Part of a small language model's weights: 2.28M parameters, rotary positions.
Each number is 500 + 25 x the weight over its row's rms, rounded and kept within 0 to 999. Layers, rows and columns count from 0. Numbers have three digits each. The size before them is the row's rms in percent of the matrix's.

# q: layer 8 attention query, 128x128, rms 0.0547, rows 11-31, columns 0-127
# k: layer 8 attention key, 128x128, rms 0.0472, rows 11-31, columns 0-127
# v: layer 8 attention value, 128x128, rms 0.056, rows 0-31, columns 0-127
# o: layer 8 attention output (transposed), 128x128, rms 0.149, rows 0-30, columns 0-127
q11 088:474516505532501552499458477503489517472511461464528529505510445487560519488511477486542472555491511468525539493461495491492482467518497495499537535465506497502531488490489485538531478520545546528498465495459488520440473471503513472511522508527528522487452473499459501491478509501506482508493519512519507480493512500506544466498450508530496475472544511526506492501511496519516534478502
k11 097:530543469512525517483519489507484486491480516512506516442459510469491495510528493467489471514520474486476499478562517506486483473521563468522462522468482562513546480472505512510470486471531491492501504511536494466529524487471496508537502482534493491501502482503468501494516536490501542523503449510513440508534462522486475512500500530460490538497443524471496482494459505493478491500492
q12 089:479498439475498508481559518508490475482480472525537475478476499490545501496491464521509512525504542517502515487489517519469518485500484506485487464476496502474500540521512460511502548466512486509510482452574489481508554517475517513464510462495485501521516545458463485531523517514468484474505510510501477539508507493546530494500518478504477526528485571514502502477485479542488501528526
k12 085:472504560522510467500466453502532493503508554495528467570522498491476486511499498492521502535495508489512500520504470497544513467500479527507525481480504495508464466462507553506534494486531528465461485523509511475475467477477468497534492534516488556514511493478509463506466516488513501485449505526488520448479502478547492534529507518520508470501470479524511514501465528509468462500513
q13 101:488525506536523500468515512526495491500534518520517484478536488477500476448451480527506476466481466520577489442483519515492500523491484490519541515472465493486485500475447458502493517499494539540469514506490489514415485501488528490518516500503513538500511512472533530501494551524524501466507506480535503478521538524528483481506508503494489511467485533499512492545541499464487521495484
k13 092:494448504547539519469575531485493437531500452504457512526509472455482522465516489493474499501494528515508502510544504448446467505520470465503469487487534530471515489510495473522466510482529494537501528514505500514497522484520484505516499522520503511504512516463521530520515490500514472475515510467509486516515506485505510486517485524512502510500502517507529426521492448443477503513502
q14 098:504536509531457484453496472519501545492517484460484483505505525482519478495473490503506507514514504537558509531491504489484466447501504522498533491520526497507477457529460475524512521500482541517499514483517506509505470526472493485525508498403488506516538544469524546524542519517498446514502501491511521499471488506489488498494482471511539496460484520519454483483526549524531519504517
k14 087:491461533479513544510487497477527498513502499497472477485497455487469513479493484472487503554497526526518528488478491505501540472474496491515545477480462543496538499505484512555514526484520470470505483497480495443509516516487536519517532535536488568489485465544494478498525485478489499527482506486486513485559502509475512487498536530477505549524515514473484460519459532489472469466528
q15 096:445475531513508493502467568502475500494525507544481543514510483479512535512468555498479507511476522526459520480475499516512543517500459529489487478473498475489508520487513501470532500491478529506485486503568515541539507479471516533493519477487530521513529476482503516513443468534489508468500498473499515482483494473555486473486486511515476510528527451461510518494473481447506492489514
k15 090:513486499526474506485547506528529456501495506505489484496463513484496532448511555528537548491490516500516451484483472499540545532521506509508462492484531494476514468532496507486528523484504505482473471498502468514534512476464513523519497523521509514540543480517541519494471470540468508516482488489496491488469469486514479507527465490495511547512508466451482538540467474505506441482462
q16 089:497522452495520488509485490509479493494550500464443502486525554482463479507520496474551520501513483422468475517496513532479519468531495535526505533518522503509462474507474458468472496502516535499502501534480487500436449487509487489463506530465503463490496539499536503516505491501499479506502494495492488527470454513520531534512497497469515488482479513451531509521491492553512493518494
k16 082:486505499510525468498527470495487507488498459459519543495500511520503469511517529493437486546511501540510525513528460518488506524482471443534514463496536511544514506508528533486520514510477474470497463511531511474517549492520465493488518502497523482499504492482492466467506545528489487480483484522515460484544497503529480545486518516521487518488440492469540547530471493479551491479479
q17 098:481479517496503530482516507499484507526452501524549454496504479510535539481509503532446489456482521554536486470509499459500533545470489507495492449461483489474510500500518509487552532518483480496515513467496495498478538528477547535503468462525515510496484473451518502501478500510524496530478527502492521504545538485515485444512481503531490536530463498530456479502496510497472487516517
k17 077:514490529498451521539480507517535507486497523544497489516505507492488512490475474477558503489490497486486509528499519477517458448492534527506489535477489506477474481485472504517486460518526500541511526460491512539455437487464465492494532500533488499476547514531503513531471479475523493511495502478464518518473500554523526457508488491488471468471524498506508509482524521530428513538500
q18 083:527491517467484531527526535504539514457499534511451524455518501483523517460505506480512478511503503453528502551499466513494481493515528481489476479501503464484485500510507547491529523497471498500460489462492493532527519486488466516493492514477459562500502501529504475483543504478505526477466471522484465466474509518499500516514507477461510505487535529514534578451543504463507506507487
k18 087:508459485487460497466489526442500480495480545496508512511465484503569520519473477518499513526482495493518485490462526518503522490471497484482520486512498453483512473537472473504536504455484500511521475508537477513487516496449525514470523497493553508547509489486496547516503496509510451527495531465516535485504473499434464491490525507531523481495507546522486503501467493468551480496533
q19 086:517512496489526528499514512491499509424490539504542486517482474537516558496490448503469493460476543509503521480488501471487501493518527474473452481457472462476516493472491517483537535500502484522523485467498519510485499518475546540503491527520478498471504517505498477518496523472515503502458498487495489491525503502496462466562445495518535524500477555547489544507493479495502516524528
k19 074:521448530470466512529516472507564509493476526537522513496518502463477537482528504480536519539467478474486491512486526507556458480531510527461494515484498497493519495477446499463475529512525529495501531455510520553442483502453473494546489479510506485474544505535465493490466495476513471520501516492493549504484502520481526499497533494497475511514514517506475489500509507480470469516493
q20 086:500498519505487466504465492508488539459507486495435498509496511516514499498480527505483502531516498495504552509481474510481506481541501516492533502510484502564488525475493486495521531496511490499542455506496517495501460464494413480526504523460514521489522468545466511474491477478469495521575509466486470481478457503478518565481499502491495478512519518480530498499520557499517517510479
k20 086:500481492482506474510499513496514527465462459503517516454453555485473510467509526459493512525510536460503509542476522493523499521499513508531466515523487517490487506532512515488490488497498524459448512525512453478584524500543517472529531438489508503527507507490485508513534465488454514493463500523521455514503521478502500487500517521458460498518522514508513487471489464491509522537523
q21 086:497524494486498456505515464498542523469486480498476489518484507494494460550540473467491535535556498505487516509507512520519494509507496511510505555526503522538474526494500473517475434486549527489503475529506521467530437480540471464478527505478518488495499516482511478516535496500473476540535488508523507489498431474487496522470500518512496473534494491518484504485450518549497469513518
k21 074:516493483477495520523517469521501483469520518474503554484467544490471553527482484463533516538556499467506481536478508505517487459470488477475459529505499484497499542520527496491467473488514484485503471486519512486481468481499504493440478491478492475516482486518497494523486446485470507506494488530546461549558494512483492499509495539508466522514511496479504527490439537516516508544523
q22 073:514502542496490488511451527508529509468521512465487494509444481496486476482488452465527543512480524503494510528494465506511496492507503546483514502482485501506488500489503524503539525522507481510504476485464480509552473480481489460517528539486515531518544531481546536504494480480489535557522465506456461454508442506452487510489488554510536511528493464517508506501488491500514524538529
k22 077:525492527456453484480455525464531499471468527513497518492457499463514520514497531461517459484514478468517483531483516506499505457489483508461463509531496507500505481529505500477551512471467481511497482504499467519535515533473503525473516486484477530506500524525483539545479455494507480541504473450473515465494468505495545472524507522461522511498526486520471539509496506511478499559534
q23 090:519499527505481466498467525494509498511498474471483496520467504476496479497470462461518489514496485480526548542484493527512536502493472525492551512472514504492509462537486476492512495533477509475489475507472492490526478460522478468508525510479538538521573513511535523450514485500488528547525477484518487503500495498449511560444516551495538489533497483471499462498502505542532513507500
k23 080:504474529460475471446497545472526499467497515513516478489467498492491497499492508459509469497503530467492472524475514520532478498530505526493456538535485537475472505512499515485471484514464464487479501543485490533517502494486475549489553514479465493507527539530495524566485500478482472524513474482495504486467495482517522512525540514453477519510467498508518484526537524491479566531499
q24 088:504477526516524520460528480527534545495449544507513495490515482480494499481499463478490512443486505477515506495516515473497493479482535481455452504496493472487480506479469531485548533541524504518481513454485476523468502517458484509494476510484490493481494507516515484515496520461530489539476503506495513466488504554475472482561465506502512531505483545572483524522510527524466493515534
k24 073:490492536485471510516470502495504524473488521510482487485496456467480548504528520450501476510498496509503509506441501476500499490479521566468498511491459527473515484511499493491531537478481517524554499462488513512486507518402492521472472461486497544461491511511484509508500467463495527536516513478514535489503526522484520506498498543500490537504493519534470497515530523469464525549507
q25 089:517490531510503487498506529518520523466509522503497520487469499487497498418444460449504507467435457489515521531465493505519514504518499551466519488463482485501520526507472510493542520524489506501504496480469469508504475472463474496519502507485525576516533505500506530483496497460478547554524499476517500482509497499482501540480514527497531545498478533535511508523487501514506532515480
k25 071:489489516466502466464501500473495539493440527507506504508484490460512487514505568483486491514505526492499485490451527516495550516467527507511478466516511508510486507540534512514526532505469480518470485553478477497551552509504509542480542481493488536510520470480496497532503475516475472523508523476471516457473505480488536498534496543452478516520479488498506479543521501461495537538498
q26 088:482467486504451527512513473495502514548469453508485483532491541488518497495479479496517502511491529491486488525512522499512531531512519483449463463476494501499512456537532498496538537512549506486462532510538475522489574520531482535485506496479506524513494510476465521471535494529516473537473502463494514490488468502489521442521500446521510514502513501512485523478509546495470500461534
k26 091:480496498494513504494539487505489500519524490550543499492529483516536482520511492546522519473521511508473484454519454545488530521500546508536514493455533482464480508492496523489505529466528507508471496497495531456505521476532545526484490519505507481484465475486511458482479546539463518461507540521526477477484492478511490476484454498506486530506514427498489482478507491520486458463457
q27 105:496474525480474456449501500480483493496495529483510517478505542476480488504521527453528522456511478489527481533529495550513505467496501493500520517548519549540473488512514513530463487478476498480497493505496486483508491510480528500485496533479504460489555501504507543521548490487497472513544451541485471489484482460500535556511490483488511439498481479465483478506483507559524492503483
k27 096:499506503469476469535506488522485481489523516479499475508468467492540491532466488492521493535512523526506553518472458495464525455480532479479536505472486509547481506531481509528508530446525468540500493508507467540520486489492495515476512514475456522477513488535531561514490463492517510474505501457563497459485502537480507534502505540475484496490475536466513507541501525508484511522511
q28 094:524494502539459477504514474477492448476496502525559490535539482498504492508543493507515494443491448489474479512452526487456519489479538532505507460571488523481513508509487485528465497483483479510497544501481454502533495533516470478504508520487471527483488512525536537527527503517519494534513505514496493498508511510464551471475488518512517524491515491530432490491525506464483497490500
k28 090:500514491492491549503523433449467530496506498498477485478522514496500515507500511501485470492485514509460493454555470498480504497565502538522491508502513507529471517510519485524476523554501484547490489496486478488462497553546549529525461524502478501511463466482503471508469494521535484487535496522481518500505478481473510463512524477484502512502555475464504484492542488482489546506540
q29 093:483505500477464495499514523538478478514510482475480481443517485482463547492460505485508473528506498501554479530492460484514501497537495502491492534443515474467523498516515517469489520501529483563481445478479495485452543479535485466516514504468480531546514506489489481469469493490509520483458525517499507515497536473463470508478569503510501517510515480488498524526526502545504526516485
k29 079:483510465471527495494490512464486471545508513518568457477530457496454422516504462523464470495545470498482555516499528501482486514510471485513483491528515515472475501488478499495510504531480492500500528557479494491467521500531499519528521534521526490497509535514517483494503547469488463493501494525491490466486475464494485495512504485495491467524455496535506535532499477485561506493485
q30 093:484503532528479533493495508502554494505498466521525532504453488518499517475493528499490477466539514481505503535478432503475477544527459495495509496531519523460536463500479468510519551497472480462535516515491521529529506520474521491507523489507518530483522490470452530503512480504489496501465476518520514453538515504524490503457492496509490529546489483522516456487491489423529515497512
k30 095:537488519465488509454497546509503508530483522505472459498485515504456484462455488488499507501517535492505476516492492467521544481491492474509513479470499469489518514532541481531488521498474529525479449518533504530504489474490504531480470484528535511507504507492474482542433436510492521499508554478499478530515489475515550442500481498512500485458514476524499507551500520486519487536480
q31 106:494487485508518501496489470510504469506541493512490502477528497495466556491442508523533541524486543517522477458513527433517511504493541485503507480498485475504530513467472531470454491479504509495496485488539503532467506504505491540495490484504460497466544503535499454491506520461530530510486525518455513507422515507501506491511515481517498484480495491448514533536546492507513480499449
k31 094:483525444476514528516514513546475476528482520519462507500541503523505484467530488514469527543479507549491489457482490500524508540459494508526493484507521471523507530504471481535502514535451522464513485500509513483480490502522480522512499520504468536527532469456514464488544501460495489474511510513450507506464481505484488483524487444514498517500530523461518521485501456489523440469474
v0 088:449466519493520493541500505474487478501538523459528496509506509494517563499458479528503501518488491520532422500486526473486508524442495494475512478475525490492476493463478516482533480526475530443509519496465538504519494485483490486527513520484517538509529519472531469503482484513502499504483522493480471506538453502504459496468512468494497525466466519513536522512471515479536535460528
o0 081:504492541472505522491484478488555504499486488502540504521518484473579523508502483492515509515465519526522481479420475508530512473523506515514567461547525499523514473503512521534533496521512486496537486506537507497478468480503506475521521513539498476499488482504507516499502490488509483509447509474525487454490499464501494424492505442524488507499492465465502456485513503488535506490498
v1 096:479434523527471496494492526495501504504509475544489487499500522490502499479521540508542473482512506453473468566525491458493485508467538499494485477485518487486469504537487501449481511551497470502447520514464463493476510538490508520490510530461514477489456452520540507494478483521483502499513537501497542548518511496540464521503477541503504538508474489494476468507531476491499518520526
o1 091:495492509505511485505491493455540490481515491537515514511495488525535518489520559465541466500495522485554492505470514455467482521496495525519467496517506494495445490573474537509456499507532539472479511554464481535482517496471510529455475472502503477525479478500511495504495477453457502447507518495473539511499511505478523514475512484507500526503479470511453538522500501506484538492517
v2 088:511525531496500497495481550543518481491484514527498505524500509541490525446455505508496489499481470492499464517492486513491509462471532502533515528488514510489465540475517513481520515523504500468494456506461491548480536461491485473524480496509462506451453455530514479461515532483484474502495556512490507545492534488546525443480488511475462511444498498510490479498479505493495487492452
o2 082:460504545509539511518496486508531504491555530510514538473509499478472535510478486462520494517496490480490467472501471468495475519548488447536497495482533432557480525513507548484524485493449509469479470489491514484476508462472490492515476513495535496481503514500529464471477512462496466470479494497515507484496499497524518561488511520532535519539512478495547495523451496503496503517504
v3 096:568531536502488453485446495529470508527515511501477502531514493532486503477465476494479519501478503516465488489480477513513516450519535518515465520549510514518465532484524494436479513522531503496482436474507476525463512488517505497509479513494508472517482483494535525436523469501510497508551529467503501529503502477515505463502486496472497499506450503512547499499524485535523507514458
o3 095:477523530519512478495526517519515544467543526461474510490487514489503500470492463451480534527491534473486487507538457452500501547534519482505478517476540446541470500507514541509491510486511492500487463479498516450521483452495469504490484538515545527491512508530495490473480496460485485503486524509480526486477477482476567543488487534495512512486548479506508528511485520522493494480466
v4 094:496474493470468524448540484485475522531542508458479523467512510498545502515489474480516492529509513531503551471495481469509539484527520505476484526479502545483548519530506512470507485510514486483441503497508530494505490501516493520462474523484497475505489486499457460509483527512483494516502449530513452453464492489502526434519524486509474499499524537466537517505452523484503500506537
o4 090:483492525499520511515453522536465476513489516489490493500481504515489461462475502503472498504526556538500519540477473539480505507510491487468484483514454521516494546461492443523480572488501475514519445493509507502515496544513492531524492518504458494541484521503487470479485518527515511541501492500453473494511514514467463515514504475483506457505504564518497522488470479461516551491497
v5 091:545516488512480468512507463525518483509509504489514540485476496508509482482480499502488529496508468531498523534457473525478521442564453485524505536518518530526496540476513487536482498495546491530545474458473508506522492489480472497482474533526523528474529502530494515505510469473555485483503484525496456506512473529469509501474469482459448496471500485476487494523509550462514484506473
o5 077:488502519500517501485494550497522495500532506464513492503544547490445515480498470562484542512554507526434518490515489493525473526543497470450532511468524427484518507454533506464511493499492487507481521457508491501529492475513502494477487492474494514463521562498505523478487525478495499540489479508475516531493494527480526503484489518504532514510501486476540481487479501508507456486467
v6 084:530507520530497542507477536580504495471485528519481515528501508510492498470487482514486510520473478493444511464485570535494529479490544531514537478504504519507516524452476486511496504516478492520474505459488515515507534475479480480508503478502519511470511466497503486454538527513510505478493481475504548513518540447512498507484528504518478492462539499526471517476492508535488503460437
o6 081:496538491496495505480507467486517482509506514529477516532504484453502499496473438493500492518489492480525469447515484497508467516527484445525526533431495514503520496502472475470526463478505515486511475500516483475487499441509497480523496522511548500454514515493549469494519548499536516505538488518559510479465555524523507521467497540537513478510526525482513466487482488509477484529495
v7 098:485489485464475519470460462507472538492499509450511496531501485492539503495488451513486478488485492533549516497512490536487452508462526491463453497489478472482490506505503509572534514506469501557517499485500533535516484525525498489496534442496484488485511468498493494521526474534522482495522457494510509496522500490515511464499475502527542496447504514520551492527537455483505472525524
o7 088:448484453484520545526503505518508504515476452537493522505503527543515478489500504528471501533469493532503525483477491494494524476466479495534513484480500523503527506428521475494535488478470475453527488485512509499465543534499480519553500502474526503529500494493496526483504545501485475455510487486458507539473512497498517486483525556475455493485527496491495515526550509486549477463498
v8 091:460474468481531529536573450496523493484499499508498496460506521487484503517535498487514490508496492482524517501498447472512471564564456477504545535489479539515553502530512495532513478485524464514488517519512495502491518468514491493490471471530479505464493514501454513513485483524522519509493493542537479458485540479502539512487516483510476473510513505473477524481493529456496523510522
o8 079:515486483446475521514457537512483470530521486521468501464523514472465477499481536542510483471548487495489527500501515547510495499525454512500458499500494512451493551483487487495510506537533468505514521480509503517521489487500520527480491489471482478508470506453494485503470499529504519568515466532528481512533518534530442496504505504443520488547495509503521510525466514489535472533491
v9 093:510523521490464492525452496482503464550522502465487538530512485515471496500476463498475501476513498560452478513464484499521490439514483493488521485496483472549466514487474481551471505483547502470478478476495514523479466513513493508537482544507522487516488495489556522465549509481508479512510510512514488515499493494486494529507482468490494522444472496477471506548494542522540519533490
o9 087:505537573485492459476492532484512505485510523451527487496470525481486512485502489510468538515532507466491492524485479486538519535541501523487531510473542481487524464479553545490522475500468531519493507492515512456506483453492478514501492521480500519494520544502529541502482521485535494512477527518437522475473467512465525488469489495491527528473500441502500510493493503506525479481450
v10 093:524503477559502503455525512516467514475494490461534507517484469497481506510467480531522524512484528486477503499472511497448517506474482510509479491510495525479488499451521471488483507470472483500511525488497503504516525539480533493496552547487538542512506504451473509493509485497557499500499476493505489508523431529488437493520463492485560510499441537511544488517481497492527511473525
o10 083:493507503482527504424508464513517508515505482481505471532496502484545496507486439536493518499428554523523530456471478478539524501516511521528521518487482500506519489510489518505489502503541500523539515503487472470515511501521517483478528487539506530529518493512499532494544507452487514521518484494484481499478496458480508431516517507501531485493484470466484441463534505519499473484538
v11 095:443419511511493526504557486515500523491509504495465474464490490487513479504555523490515528514505493456469501492526486473488497551480493497497515496497492548507525548536531474467508537493501465485486505521534514485474507472470499494475494497501496523434512483526464479502495444520520522489509524513485504504537497494516493497533476527541486506491543500492514497515469479444469487504554
o11 090:457479473498535510500486500480507487545526502515473523499530472522527509479480536523524467514521491505526523495497517477482486524512483474531459513529490505474491531539448456499468471578528500471514506520479475542523523534521515543487469464479484472550504492488464483500518460490478514503502493472528501480517549503490484501463515482480481486534472526479474491497484520445501537520528
v12 092:447503496506474525575507425505496501487501532537503519497492500473471523551499483505535525501512483474488495515506458445491491544471471533528488532469532514510494503504502470480510526494516475476481529513495498504483502523489518500471475486509491480495547536489504462452493501512556531475468538515516499481525470477451529518506536505516451499479505480470493479508459524509477509500500
o12 084:528505506484498490504517471467492495530487468509490499496495506504507531468538505508506500499551500502512486480489483492478437514490476504508479496490517521466518521518528470485477477560518510512525534519507494473498502501529499521491479499532485501491471532442512515508455492512515525533458530431520469538532520506537451459496510531493456555535467506490478510506476501422536502502524
v13 095:450526495482504514514529483511485487539475485499484497492491491499451557476518489488492461499499510474461486548470496485484519500536466484543516559527506475492489501490529484514505507501552494457511487535478528512520482505491468509513436527524517516508478525496526495536449521522487490515513512531529519512480472520465463513472534487480509503500467468458536523510471565476523504502532
o13 095:505480549498503495507475509463496492479543495498511499484487513485492511523460535526508568438528524517452477528493486530523494514520490523489487478475541502505488513517577551481439523489500513508527537491494514526498496480463520520500486527505471512479515491448512531501461517494503515540477520472467481457492492517482481476506466464482515539502502479481489447508489501488548510504494
v14 097:466487514523510501544497464488487489529507470465452534442497525491500502520519520487496526516501492497537518487503435500502502514497503509500510520471458520516526460496503494457495498509465482463550457478557494477457518524512499518500515503481504512492499474497512502486504473504531544503530434520476539497489554467448484526512518509554523457490510513515471480473486504526485500532480
o14 090:489485434480510502498524500526458516528456484480513477479472498463526479507524517547439491491570450531549481477515511518508507536477491504510469487513493545488514496514491430493477511548522485500555529529493503497484481488517503529520505491491501517533482471488473479500508484471476519543532466486507505484529480518513486492468527516503487508546504502516492532507512532515454501502476
v15 091:521513517501532495548497500548494506515505520504520534457501500499482488504505469503507531526489508499461554437482481490511501480488469508499523544540516557495519504453504488443516492515461507508498482471480515524487501455492489534471493484497487492500554523508507479459504544468560545492491457508510514486515542473513515469454532492469515469511500486528496510469494517484452506488477
o15 088:486469465476525526513517483517512501498484518491495463501501519495474528498483456526485538482515514489488483463553525531519460498513453435501485537452543516514505506468502461514509504515535500510509462491499505463507486443557501478507491535555546487472521510479529477481499531501497516545505492499528492515513492493540478518499484522509482461501489547520537479492453482493498481506454
v16 093:548531516544504502477479513522521503499513489507506482530495502513487450492460427518496533507492508521462492542512534554518504474523501504462494471489522447501528506480446492511503481486508486514486526472520485513499473466468490457571497521497510480555469484487514460455518492505507496497472475466512513495527463474514503523497515496491536520501467548498482502525509496518550532513501
o16 080:537514534526472496488483510494532502486505504457486501537454496456532482496506439484522510490448504484534506523472494507552518494529512496503537499465509494490543479501498543510549472488492490497489491481495521469539472449498466481474511521514536495488513509553547513493493498486520532513524494539505472505450518490443529470470485510525518491455506461537503520468502504497508479467477
v17 086:477513523482521512501519547543504520492503484543549522500520503492514501481515491500527501491480430524470505495508584532516461502536494513471481497528536469496519513471461496529492498482485476446486494470503502511494503489476503470486531495522511502512513462538532507485515469497523507471494474504491480519511478450532473458467484490503517517450525523508504570504551502486535495471495
o17 077:496478509498504537480482484470569497508529505485459518518515526458517516480471476513511513505502484452511501462441485511551528489515504467505578522470492474485529529530441493480549472491491528467497507455490506482513509449507504494484506523486538489467531494528552503491494520458504486509531491518526541519498503513492535485483489485499483483479515475502524481508497466537511466513500
v18 091:505480517479495500493529520464504486498489480536538490459503485500495522513536517484523495506510485449550519472522510501466500538423517487524497506489503534448525470515533487520507446507483533490485525515511503485500518519509522520476554448485481497526540523460457506523505538521501493494478489503500496449481531482469512490537537499550521500561472490533498508497531481476482496492478
o18 082:517512452467489532468521457476460514503445474535502473514477482525505489507507521507507464487487524507501502495492519518468488466474492516524473502525458558525499548509469448505478537490521476515515504529502526491457503550525536490502517486507452488513472472486465488545528514544530502484507495483521502524513521459550453499561499485514451483494497524495493524516508501511486511504512
v19 099:540488470555526472521496522502471459504493509505512486507471487519486486468513494489459509496495518500491426513506482485500519473548521514534472474548488513492510468485507496479486465523443481522465503477483498514505488511504482456509503528462544494516564536477491564498537476511492508515552534473506522523498504479516487548467476517493502533524466487509508509480506498541544493490513
o19 094:516515508498450445451542561519538552461483518528527483519506481461530488497488468473513485495437515477497498489522526479502498524498517514481514504510526529501483480503505528527507508496568520495494488498505459508518501482488524505456485509508541517480464497499505514505539485439492526520510502494499527483481498518483520479496465519494546496487525466476494480477563522517467466491464
v20 085:491474486539491458511485454518502522506547493451497493537489473504481527507487511508475547464481491508542476513485451477490483476472475491494502541498461514526513508447489486507511515489511513522580484458505510543489510511463527493482509568498503496508493492482520528457498459504510497497526528484463518527520514505521489500494451475537514488499452538484541477492535494533511485495488
o20 083:486500518500545540493540549506504489491512492473527484498507493483515510460492483520487525542482462509499533464499506476553518548508492492550508510485533458485493461503509525504485461550518474479509495477517493454455473476509496494473499481527567517522480501502486532480520499454495493512494502510501496503492465472486546476484503526470532526532509441468522505489509510539529456469471
v21 082:487499537500470520477489509480506512473459481509541441480485518503487503501544539488501470495504524492490494470513457459490499516498512500541489490476496539510480504541543522451482506528502485537533451502465483500523507508532489539463502471498478488433530468526472533508511506526479455527529535505496537502490553528500468518520505514481497502541503456489480470476512481502463478515526
o21 074:485483452470517478500522479506452498502500489564515542464530503545469514494497546487500478515485512519480469520555512494442478507483491529494435506510496524519442506494510491489435509486503519512483489525474457528490518547510517504504477473485491510517473492484489494513522489498463511452514499491491522519539510522566478548522523495484500523528507506482477517532496517494480516497464
v22 100:483454511451487522538451473471480505513492503492473496467517511522516486526517513471521487520523500511510543517521487502539472491466496482465476508516495485541523532539503490439510516488543558511520494530507518479433512471504475546431496477464498474490494503487478512521525468495482495508487484519478521511478508519471536518516526484509470482523528455516503468496481462486473498538507
o22 088:473501496507516493538518517503464516497462504491468510479497502553479503513497557494497501495581506505481495527528491511473503485493509502486444478519529502471471476482534453512470524521488466495513512543486521519525491528528477522503462499494463476498486522512473479511498470566472507458465493464495511489526490507480507524480520485475456479482492545526494572521501504489486556520509
v23 094:516531510485490482530457438476472459486530520471479488486497498493507512525516506479523438501519534468497482524515513497500498484508484511510493510463509496531477479541521514478526521536506546514477487560519529489467506510496431521469467515483524515518463512520520544491488476488475516497509545512475511531481475551502484536490513495485464514434483463473492507506457533496522511492507
o23 084:500488527523464474544484495504491519500485512513519511506508503540509508509504570474484516491565498525479480536532467467473472511465514521452502470533558485510458489479531556500484554522484490503524499548504501530502482510461484503479459501499466512482508524481472499504467466514506513465456536485491500495499474514465494471454505490477520544473470498494515503507505504472499548520512
v24 089:508461502495464519497489508500464499498467521551485494490487499501507473523488516506520504527497471496525525454505476481493502479435549493509468482481488512482511510507542495495484518519486507537495499456494497484519544539539537530487532443529485491493531471491466515466532521485492501517527518479495531515511526488446483525541511540521458498516509472522524463503535432507445471504503
o24 086:496518448477512494492549478502451523508474460522504514503510488553504478493529482493480465519484540491514487460534494487431486518479527481515462495495464535512477517497503446469465474496524532506500498550503494490463536534551506522508505493466493509504468525470473501524521504505463510470513500469511514522512511496541503552522521534513461478528511531489471530487520486483478536475504
v25 087:513542532484476494498473498472491481494487510493461509466504487495494500514487521490491475531493523525475525501505486507501517524475463490509500524479477508527463499491564515452479510507482518510495473486477497487467481482517495550482510475488503479515566528461469527468491531483525522523504487529500558483542493542486472547518547519446539502545508459501515453504521440508481503489474
o25 083:490518473489499468548528439511480514503464479486516496487498488548482540535536484493460541457508526513483449530581504491510485500480504485490468495506533567522467467469556504505447527502539497529492503554476505484525484499540491477511483505530472528510490485516472504504518500537516499520488508478466489515502509482517480536520507493501469480471474500501480519503491487478496499479491
v26 093:471509472481512466435519527496492460524450515499467520526505481492509480506499493496464468525482524501481516453497454514496516503524527458488527477497486497474537497535509493467519519479513482514442506511503510482526514477516533510527504505525503501475426461529499484539495567516446503520512487502516527494493512501482504480544499477489512506548489496501529511493433517471514488488543
o26 093:513504495523511484504460511546462501481539531528504505497440475526513467524474513485511512475441531505485521528494489521493539489506506503512434492520442540541497506508491473510485490492513510538507488510504479541526501495460489552541517493455481488536533473479465498519494513506483495495496494525484458453485490482507482525490503490490536440537510530495509488460495488516502557525498
v27 105:545547508504521520539487508541474508486486485542551539480527533514468494492483500509487506493490474513490482526494525504541470437538518512508490524521492484545467471476470510531465478507507466520532496450469460499507506529495508498538540514509484509507508458495477498457536526462513460497494512469499521529455515446512498504479476486505483485475497478525506524506535499529478490525460
o27 090:505510501498522502474537517492510503487499475490490511505533521461478513502495474503493499515514459437498481426513498490511512510515514482491548520450496469500517515495484514454526470437473532502491538485498491444487498468500497487498512509488531539446490529506562495490514524470476514491531488523489530546488447516513526525513485522507522527482532489545508537531485481516480460479468
v28 093:498505521455469476512523478499478491491485535532483505460515480492495485501557517500512496506493462507494575525502462494451499497478500487519493525507512518515508528528519513455500528480512486533490480506462496472505481519529509562439500463526514476458532478521509451495531497521539502496514500492482541502508539539461546503509526533484474468524525472486515496489539477492468495532477
o28 081:487523416513544494512518484484463507519505462535476505516505511560473507494487525528490493517556539520463473484526496494465444506503488485492440501484489506511474508503557453478449485483534512503470518527511498517497523519516498503521481507485484480506517515461473496496493538529470485502497515464491512558536504511533497530492494533495455494530510536500495533515470491484481492492485
v29 086:474476501506527493483461535494495527463504496547513487496508524490507452532483503508506521511486503487488490516516519514511511527475579516479481466511511466478541473475469491450468487482514490507528521469547478466507525491489542471499563469482468486487480487485468481494521469506484489488500522487501545503497533492506472491523504527557524484556504522556457529482496484532498497516532
o29 085:511522462506486503462528490481449503506483498523441524517479478490549488514505495502538447524455482477545519487476508515477524484477544517531475496519457529498501506558443452508513458482505503494513496510483488511512466513518484509481531497492550503496494447536524492521547476482453536483519469497561492517500501494500516507506515490517474486511501534513469513510517508529460512494512
v30 090:479521522492537520497491518527537517509477490500531490547515511512489512470459511501454499507494506522480437465508531498561522472491476532497527516504486475544494517462474505538517506513489513453502469480488491554494493492505454453541501522487494471495440492525476513489516522484473498465481499522512522506503519435554485459466470481492521512497518519527512532531493477504479525478491
o30 080:483475554501497515543499497512544466486528513483499520466500519438481548488479475466516519498489453458516479468479522499529520486521491459521560502471531506519525503496466521500543471501455530475494472463475503472497466468497489486513508502506544529485527487511560482509512516496527495510504512489497515441477512493502510536522492495477546510485524478510513496536469503497530468521460
v31 082:460485493501458507507503470483490500513521519473461474460472490481517543554526491514518475500517481433515482501490518501434538567458486498491509504512519504442471478487511478467511517498442498516523511504510515474532509545495532513465499440488519509484548491511495475546488480516537540500527481487482524484501493515466494506504489516541496522522518468518526495510506505489467493491516